From a checkpoint of a small transformer trained on Wikipedia: width 64.
Each number is 128 + 24 x the weight over its row's rms, rounded and kept within 0 to 255. Layers, rows and columns count from 0. The size above them is the row's rms in percent of the matrix's.

# layer 4 MLP gate, 320x64, rms 0.124, rows 297-319, columns 0-63
size [108 102 109  91  98 100  92  88 100  96 100  94 108  87 101  98  97 105  89 102  99 115  92]
[[149 100 104 150 141 140 129 144  98 137  92 127 141 163 125 113 116 132 169 120 138 134 188 131 152 115 134 156 161  94 132 137 102 169 101  75  97 132 145 113 114 117 159 121  98 137 120 102 121 108 153 100 113 138 100 149 122 136  98 116 197 100 125 123]
 [ 77 128 129 137 126 119 117 104 172 138 144 132 177 156 122 149 138 157 100  95  75 182 127 106 119 123 164 150 135 158 109 151  95 144 138 131 107 103  96 128 149 149 116 135 132 155  95 109 108 116 123 113 122 176 122 132 136 121 166 124 129  97  85 114]
 [132 112 145 136 141 143 193  92 130 129  88 121 132 151 155 112 116 128 124 157 156 112 170 147 159  97 140 105  98 122 123 143 135  66 152 149 148 130 149 112 103 142 127 131 155 104 133 142 136 117 136 125  81 149  90 103 104 139 138 102 101  91 140 175]
 [142 120 128 151 113 100 151 118 136 122 132 132 108 106 123 190 138 140 100 147 120 103 114 115 134  88 126 100  78  98 148 143 142 113  96  99 144  92 140  95 146 126 137 105  92 108 104  96 146 139 109 165  99 171 151  96 118 139 103 168 101 161 149 111]
 [132 135 148 119 123  99 152  97 109 186 144 128 179 133 118 125 153 149 159  87 170 125 145 157 139  93 111 168 114 119 107 160 155 138 127 175 161 165 158 142 119 136 117 119 143 150 136 124 105 101 158 110 118  83 130 129 166 135 129 119 160 115 134 151]
 [ 89 185 168 140 134 146 129 157  96 144 134 140 124 143 134 122 122 124 177  99 125 135 149 105 161 165 151  72 136 148 154 122 117 150 177 122 120 176 120 139 117 137  86 164 147 108 117 114 115 114 128 120 137 149  99 125 122 155 108 104 131 117 156  91]
 [ 84 122 153 147 120 138 106 114  93 171 124 109 134 105 161 141 144 143 106 115 146 119 137 183 136 127 147 111 121 107  93 104 140  84 133 151 101  88  78 151 150 141 105  95 111 104 143 167 134 103 122 149 113 124  98 126  81  90 135 121 115 136 114 157]
 [140 136 105 181 135 131 152 118 146  50  95 140 141 127  99 108 135 119 119 183 147 135 113 171 119 141  92 150 117  90 140  84 156 122  90 101 144 139 169 151 148 131 159 145 137 141 138 113 129 142 128 146 123 173 137  95 132 124 114 114 119 120 123 130]
 [109 126 165 172 108 144 146 163 110 124 129 150 172 166 134 137 144 143  98 133 171  93 100 137 128 147 113 146 104 158  91 123 120 160  84 143 128 119 132 116 112 124 132 176 102 131 136 157 150 133  88 125 123 166 105 150 163 158 109 149 158  97 116 113]
 [113 114 143 152  81 112 105 135 111  92 147 168  73 123 128 103  99 142  86 115 148 143 110 114 117 111 106 127 128 114 134 166  83 161 132  93 136 157  86 132 151 142 128 145 119  97 177  86 104 131 166 115 102 121 102 129 147 129 136 119 117 134  95 125]
 [120 131 145 128  90 131 135 107 107 123  97 131 134 116 119 145 134 101 163 125 176 128 103 187  81 168 110 154 122 112 147  73 157 158 108 165 118 133 145 145 152 164 134 139 125 101 146 108 109 147  94 115 132  91 103 157 138  95 149 138 112 155 112 141]
 [161 130 137 120 100 164 120 122 120 156  96 131 105 106 134 123  96 153 154 148 117 181 108 106 131 109 122 153 128 125 119 116  52 145 134 132  99 150 147 116 171 141 140 151 131 107 147 180 110 120 158 138 116  78 150  87 110 115 118 108 132 126 114  94]
 [123 128 154 125 143 142 120 106 106  88 174 144 111 112 126 151 138 116 139 142 137 128 112 146 120 111 163 137 104  97 138 163  89 145 166 182 134 117 121 175 116 164 141 129 143 123 114 127 135  91 132 103 117 128 108 177 159 100 100  77 164 140  90 110]
 [134 142 148 150 157 115 130 135 100 103  91 144 118 118 114 131 116 141 146 123 132  77 122 105  97 102 149 140 149 146 107  76 154 165 115 116  80  96 106  94 129 121 112 179 137  97 153 113 145 113  96 146 155 146  87 112 152 151 141 110 146 137 119  82]
 [123 143 120 160 150 138 151 118 132 141 165 144 160 109 144 134 143 152 140 157  97 117 144 188 162  99 102 153 126 132 153 110 136 160 130 123 181 104 116 160 120 141 131  98 120  79 121 146 133 142 142 148 116 137  89 156  88 156 157 143  94 136 112 173]
 [125 102 134 138 133 131 160 162 131  91 129 124 152 125 175 157 134 115 111 135 155 136 150 144 139 138 127  76 114 121 114 125 150 135 209 185 111 103 121 106 157 137 175 119 161 109 142 108 136 145 112 144  93 175 115 113 137 115 153 110 122 119 117 131]
 [137 130 147 102 149  97 147 155 129 131 181 131 152 155 114 142 104 101 117 113 172 146 120 143 115 159 133 138 127 114 131 115  97  99 147 177 101 129 113 116 107 145 120  94 110 162 131 162 130 133 144 148  89 160 176 153  86 103 141 131 115 120  85  86]
 [108  91 123 165 167 103 148 137 136 131 135 136 148 138 107 157 122 116 150 105 131  96 146 136 167 120 156 110 107 124 182 125 131 134 179 153 105 130 108 126 142 177 169  87 121 110 128 115 117 106 140  99 130 145 110 188 133 120 105 146 182 116 138 127]
 [126 150 109 120 105 128  82 132 175 148 132 153 164 135 167 134 115 119 113 172  90 125 125 160 115  89 118 130 147 147 134 117 174 129 162 127 157 142 121 145 114 139  65 131 172 130 153 141 145 133 125 157  87 133 161 148 127 123 129 142  84  93 122 143]
 [112 128 116 118 133 133 127  84 144 172 163 142 125 132 129 110 125 145 115 153 160  98 169 108 134  98 127 142 108 133 143 135 131 121 141 118 108  57 146 162 116 145 145 132 149 151 161 166 146 126 181 168 118 170 158 101 164 135 115 114 168 126 109 113]
 [116 126 115 168 116 107 140 144 153 141  75 152 114 116 134 165 114 117 116 151 144 113 120 186 150 155 105 110 122  97 104 115  81 147  80  91 159 146 107 148 137 103 125 143  98  81 128 124 145 162 151 107 104 120 151 111 117 166 141 113 104 132 122 148]
 [117 131 157 150 151 130 164 132 132 125 127 187  97 108 146  69  91 144 155 138 123  98 108 155 125 151  99 171 145  95 188 157 113 135 140  98 124 116 155 115 146 134 156 152 148 147 130 134 132 134 125 169 140 149 133 125 131 112 148 106 140 151 169 106]
 [120 142  82 136 175 137 132 107 144 135 123 133 153 152 133 125  84 121 121  81 102 130  64 141 151  96 122  86 157  80 131 133 158 142 116 116 114 147 121 132 154 122 100 154 100  90 142 141 148 114 151 120 103 153 122 106 161 141 141 118 134  81 134 104]]
# layer 4 MLP up, 320x64, rms 0.12, rows 297-319, columns 0-63
size [ 89 102  97  90 105 100 104  99  99  96 101  94 107 107 105  98 101 106  90  95 103 100  94]
[[136 125 130 126 120 106 139 166 109 150 102 140 135 178 163 119 112 137 168 172  85 123  97 102 159 170 171 113 125 164  96  90 109 166 110 151 145 121 154 167 110 123 127 118 120 157 135 159  89 142 106 138 131 148 135 105 134 151 130 102 131 111 141 103]
 [111 131 133 119 119  90 117 105 146 126 136 110 110 114 116  74 124 128 106 106  96 143 123  95 110  96 104 109 121  96 158 137 157 153 131 112 135 168 104 136 119 105 107 110  97 161 153 162 149 146 144 119 142 137 101 162 125  39 107 121 104 125 154 112]
 [127 106 113 123 136 140 128 116 132 141 118 122 147 109 107 133 164 141 142  83 120 124  82 132 122 159 152 129 128 124 138 145 118 123  89 110 133  56 106 134 104 125 169 157 113 133  90  99  97 114 160 176  80 153 106 118 126 128 139 172 155  82 120 120]
 [ 91 115 122  73 111  90 106 136 109 105  96 143 118 115 101 154 172 157 129 120 110 138 129 117 147 157 129 119 130 123 150 131 101  96  89 123  99 112  98 159 117 153 125 153 152 145 109 140  98 125  77  83 149  82 101 114 155 132 149 118 159 108 113 138]
 [121 143 163 154 107 145 144 140 155 168 139 169 125 124 134 123 133  96  88 118 130  94 122 174 125 122 137 136 164  79 145 122 128 142 106 118  85  90 132  80 137 139 137 116 151 133 139 145 158 179 150 143  88 123  99 129  84 113 123 140  86 110 129 111]
 [122 150 166 155 148 154 126 123 124  86 127 124  91 105  73 146 152 128 156 136 155 120 135 120 148 129 121 183 167 123 156 163 104  80 146 164 131 138 154 113 107 116 136 138 185 132 155  97 102 134 140 121 137 125 139 148 121 118 124 104 139 136  91 167]
 [ 86 101 120 137 142 117 112 130 107 115 135 112  91  93 117 103 132  83 189 134 131 134  96 168 149 149  96 118 160 129 113 125 139  86 126 121 102 143 128 117  94  75 115 107 180 164 114 121  97 115 140 112 155 139  89 132 130 117 116 109 156 127 120 108]
 [138 127 126 152 132 145 103 161 131 148 177 143 102 127 171 131 111 111 129 103 152 138 178 122 113 146 179 136 142 128  93 135 125 126 145 122 161 129  95 182 122 109 108  94 130 123 146 101  71 114 119  94 120 132 100 149  74 140 131 152 138 125 103 103]
 [130 128 142 147 171 144 119  82 155 134 126  90  97  61 127 124 101 105 136 117 120 102 108  94  99 160  92 123 158 100 101 118 123 130 171 133  92 111 132 128 143 138 128 106 126 119 109 117 124  95 137 130 146  73  98 142 102 137  99 112 150 164 101 126]
 [ 74 126 136 157 145  96 138 102 133 122 124 113 140 116 156 120  83 122 119 156 128 142 145 111 114 108 146 149  98 104  47 106 149 147 120 116  91  95 106 110 154 133 145 142 115 142 125 138 107 168 127  82 133 127 151  85 108 149 143 134 114 126  87 107]
 [137  88 147 115  83 128 127 155  91 115 149 135 182 121 138 135 104 140 103 108 122 134 133 165 108 128 119 156 119 136 132  91  92  94 138 142 108 112 161  98  99 104 114 172  61 135 125 135 128 132 103  94  98 118 110 116  96 110 109 142 145 103 157 144]
 [171 132 126 179 149 109 108  97 144 141 125 126 125 125 139 106 143 166 123 177 117 140 160 164  91  79 134 120 124 136 141 117  88 135 129 169 113 129 141 168 106 141 153 110 140 115 145 151 154 106 123 143 110 150 137 155 127 136 131 152  77 135 154  71]
 [142 192 146 143 102 149 125 111  94 113 137 137 103 110 155 131 151 101 160  95 100 154 108 116 135 133 143 136 186 115 140 182 120 116 141 139 116 123 142 119 106 106 130 153 149 130 136  94  98 130 116 140 178 110 101 149 139 140  95 123  98 157 118  80]
 [155 102 116 104 158 139 112 104 148 104 106 104 122 104 155 140 109  87 119 113 150 130 136 127 168 132 108 108 144  94  90 160 145 144 105 132 178 138 189 152 175 131 160 123 145 143 126 121 112 116 168  90 113 143 159 130 132  98  97 120 126 122 140 165]
 [122 104 132 108 146 120 118 156 116 105 136 121  68 127 121 143 158 111 113  98 143 137 101  98 108 127 152 135 151  98 118 116 112 139 116 148 102 130 104 186 165 121 155 184 104 149 151 143 159 111 152 112 156 137 177  94 156 116 149 115 115 100 163 119]
 [119 129 129 110 122 137 106 118 156 116 105 176 142 117 104 133 118 134 124 125 163 188 127 129 120 109 150 161 162 152  93 152 121 114 149 144 153 149 111  96 160 142 135  97 105 106  96 119 128 130 124  90 114 159 111 116 106 173 147 133 149  51 128 151]
 [ 86 144 104 100 112 127 121  99 151 127 103 138 127 188 156 181 129 143 109 119 158 155 128 128 117 119 125 104 157 132  86 122 154  85 145 112 120 179 133 138 129 125 117  82 121  96 143 158  89 150 119 110 115 125 179 102 151 124 152 117 134 144 106 126]
 [126 185  84 138 135 121 118 117 145 103 114 146 120 137 129 134 124 174  89 109 127 105 153 102 159 114 129 112 110 134 123 124 113 109 134 179 127 164 138 135 134 158 165 100  85 143 125  95 142 130 119 135 163  75 121 128 153 158 119 102 161  80 112 154]
 [126 142 141 115 112 126 122 113 150 121 152 111 130  84 149 176 112 140 160  95 120 132 122 144 171  82 130 139 173 135 148 114 129 139 112 119 137 149 125 123 137 137 144 146 169 121  83 105  91  95 172  64 147 135 156  96 172 140 124 133 103 114 125 146]
 [154 142 141 112 112 147 136 135 105 136 148 111 132 114 120 137 115 127 163 185 117 141  95 132 139 170 118 148 148 159 116 100 160 136 100  86 156 118 114 132 176 147 132 116 129 141 182 141 123 113 171 138 160 103 140 145 157 109 164 112  96 121 109  71]
 [160 127 148 109 109 153 111 134 139 140 151 105 149 124 122 124 144 138  90 127 106 136 141 109 148 132 145 113 115 169 135 169 149 112 156 116 105 110 138  94 135 151  97 127 126 122 109 179 140 123  60  92 131 104 167 153  97  85 152 175 141 112 158 101]
 [128  99  90 123 155 110 138 123 128 111 146 131 117 103 121 123 135 121  71 142 140 161 157 121 163 137  96 203 139 117 122 118  66 108  93 139 146 133 132 107 115 150 121 132 117 102 128 132 106  89 170 139 108 116 113  91 120 132 168 144 126 126 122  82]
 [118 145 101 148 114 121 109  92 125 128 129 136 154 179 106 128 130  74 141  93 106 169 141 150 132 141 184 107 109  95 111 133 137 109 115 141 120 158 142 104  85 107 145 106  79 109 133 138 117 140 115  95  71 142 125 144 142 110 146 132  92 113  98 137]]
# layer 4 MLP down (transposed), 320x64, rms 0.215, rows 297-319, columns 0-63
size [ 93 103  97  93  99 101 100  96  92  93  96  97 102 102 112 102 100 106  92  98 106 104  96]
[[139  82 127 162 187 117 127 150 126 110 174 174 133 145 129 123 151 126 107 128 151 115 103 118 130 121 143 102 135 125 102 102  92 138 153 111 132 116 124 176 139 123 147 131 103 173 132 175 106 112 138 106 121 193 152 115 149 156 109 134 135 100 137 154]
 [ 91 150 148 137 174  90 129 119 143  86 108 127 153 188 162 128 117  86 119  79 125 159 143 160 155 108 132 165 112 126 134 152 121 150 127 127 117 124 116 168 105 113 107  95 123 146 111 129 155 134 132 136 128 122 152 153 154 116 141 175 143 131  95 161]
 [157 133 107 141 139  95 157 151 136  76 152 133 105 111  97 161 115 122 120 141 152 102 131 120 123 152  91 147 165 130 154  82 107 166 106 110 123 155  91 103 158 152 105 146 111 128 147 112 135 136 161 138 145 150 176 107 140 103 165 130 112 164 110 100]
 [138 147 161 113  83 120  97 137 117 128 104 155 126  77 119  92 112 111 127 122 124 100 144 111 144 138 134 110 125 138 110 139  95 138 115 154 109 127  68 131 123 127 105 112 132 138 163 160 119 145  93  92 148  69 133 148 106 106 194 154 154 129 129 146]
 [148 123 117 174 112 100  96 111 108 154 128 136  88 137 101 126 117 122 128 131 128 163 187 117 129 133 102 116 127 119 137  99 105  88 165 127 146 112 130 146 120 135 143 110 106  86 123 123 156 113 110 129 133 108  49 141 165 123 145 100 180 138 116 108]
 [ 92  97 146 104 129 117 142 147 147 138 128  99 127 101 147  77 136 144 152 143 138 160 122 147 125 115 168 133 123  95  98 128 116 176 118 110 152  70 149 180  86 131 129 112 140 118 133 142 129 155 146 136 133 112 138 140  95 192 144 145 160 135 143 106]
 [168 124 136 118 136 154 131 158 125 128 120 136 134 133 168 101  77 100  68 142 147 175 137 152 184 107 105 145 115 101 146 152 128 130  74 111 160 120 142 134 114  97 155  97 147 133 151 108  97 106 139 140 126  95 134 131 110 159 118 139 146 137 123 100]
 [159 111 116 157 153 139 175 138 101 122 107 136 139 135 129 168 113 170  82 116  95  91 119 135 149 105 135 131  98 163 127 125 114  68 115 115  77 123 115 167 139 139 146 138 140 168 139 131 100 131 153 135 173 124 124 138 147 131 178 119 133 145 113 113]
 [122 107 101 151 116  93 109 132 118 138 123 147 152 163 114 105 131 128 130 119 186 170 182  88 144 105 115 130 139 141 169 113  90 137 115 132 121 186 118 137 137 127 115 106 111 174 113 139 146 118 130  98 158 137 133 103 104 130 143  80 106 160 157 140]
 [127 134 121 154  98 108 113 128 121 157 126  89 126 114  99 146 146 171 167 114 128 131 131 145  99 164 129 175 119 104 120 109 125  75 132 162 116 159 131 144  90 159 175 114 118 153 134 180 160  82 135 129  96 103 129 149 116 126 121 130 156 141 158 111]
 [110 120 141 124 149 114 167 179 149 124 143 183  66 119 126 144 126 119  94 106 146 126 146 111 124 150 165 149 114 128  97 145 160 141 154  77 130 145 119 131 168 127 139 156 104 160 140 128 131 118 141 177  95 131 141 156 144 135  78 120 141 134 141 113]
 [130 168 112 125 119 128  98 144 136 123  87 150 115 141 109 131 102 124 120 133  88 160 116 126  85 101 103 143 109  98 113 141 115 145 118 132 136 136 102 137 115 103 160 117 162 107  88 192 130 150 112 157 157 119 206  98 137 137 116 144 153 125 141 105]
 [160  87 133 112 156 108 102 152 104 150 124 134 111 134 152 123 135 131 141 134 128 203 152 125 128 140 111  93  98 128  97 115 123 131 163 156 151 101  87 108 110  77 141 121 136  82 110 116 142 135 150 119  98 116 162  81 135 167 131 155 124 108 131 134]
 [125 105 100 126 128 137 150 134 128 108  98 150 134 144 119  80 117 140 128 143 145 101 125 148 114 113 177  91 138 160 153 140 129 134 158 199  99 140 116  99 138 146  82 150 150 124 167 158 115 130 110 175 105 164 101 126 115 150 112 138 146 127 113  87]
 [119 140 111 183 127 106 144 146 161 108 153 190 129 169 157 176 130 145 149 123 112 180 152 136 165  98 144 127 138 143 139 121 147 126 142 106 129 140 128 154 172 110 119 107 125  94 111 157  89 132 119 121 116 132  91 104 114 120 137 133 126 146 102 171]
 [159  86 126 147 134 120 139 126 138 148 132 160 103 123  89 118 179 126 165 118 107  92  95 132 129 115 137 166 120 143 171 133 123 125  82  84 139 105 118 140  90 106  96 119 111 144 102 190 121  93 118 129 117  87 143 162 106 145 126 114 142 131 125 125]
 [136 119 128 104 161 186 137  71  96 119 150 135 110 162 122 105 130 147 117 147 116 122 168 144 141 102 112 106 147 123 138 150 121 104 123 152 100 142  99 106 161 131 105 129 140 109 141 135 165 120 153  98 101 113 129 131 134 119 121 146 112 220 113 116]
 [103  95 143 120 109 166 146 164 130 137 135 141  84 157 133 139  79 119 162 113  99 120 135  91 110 146 164 111 108 112 139  78  94 116 112 115 130 105 133 137 133 115 100 113 147 107 116 138 150  96 114  88 122 159 123 190 119  82 138 150 129 158 130 130]
 [116 117 149 136 168 100 162 105 116 140 118 177  79 129 153 130 165  96 101 152 110 103 112 171 143 103 121 145 129 119 130 113 164 143 121 123 128  65 150 101  96 118 138 132 171 153 106 148 114 155  82  97 114 137 119 101 101 136 120 108 133 126 116 141]
 [175 110 128 139 107  95 152 156 106 133 118 141 127 101 134 139 134 133 165 114  87 110  85  93 105 163 127 144 141 182  81 106 142 137 107  81 139 140  86 133 127 162 144 140 132  98 128 131 104 130  88 154 126  93 133 146 150 123 133  83 129 141 129 109]
 [136 136 160 153 141 152  71 119 153 149  90 173 122 116 107 135  98  90 135 132 171 137 149 158 144 111 143 128 130  96 152  94 144 139  96  69 176 102 122 149 139 117 147 161 101 120 108 113 124 116 143 126 136 121 130 115 132 187 122 128 150 139 126 126]
 [156 112 113  89 145 106 181 136 123  97 113 107 154 120 144 181 128  98 121 123  91 118 140  85 140 126 151 126 130 152 106 101 178 128 140 143 167 128 139 128 122 139 129 178 136 116 114 121 102 102 151 131 156 100 152 128 100 102 175 109 134  90 136 100]
 [ 69 154 189 149 120 119 151 127 118 111 107 160 115 150 137 137 135 125 106  78 125 116 146 181 112 125 131 106 144 109  85 122 163  90  96 136 123 108 149 162 140 140 159 155 112 139 123 124 116 106 102  97 137 147 163 132 140 119  85 100 119 115 123 150]]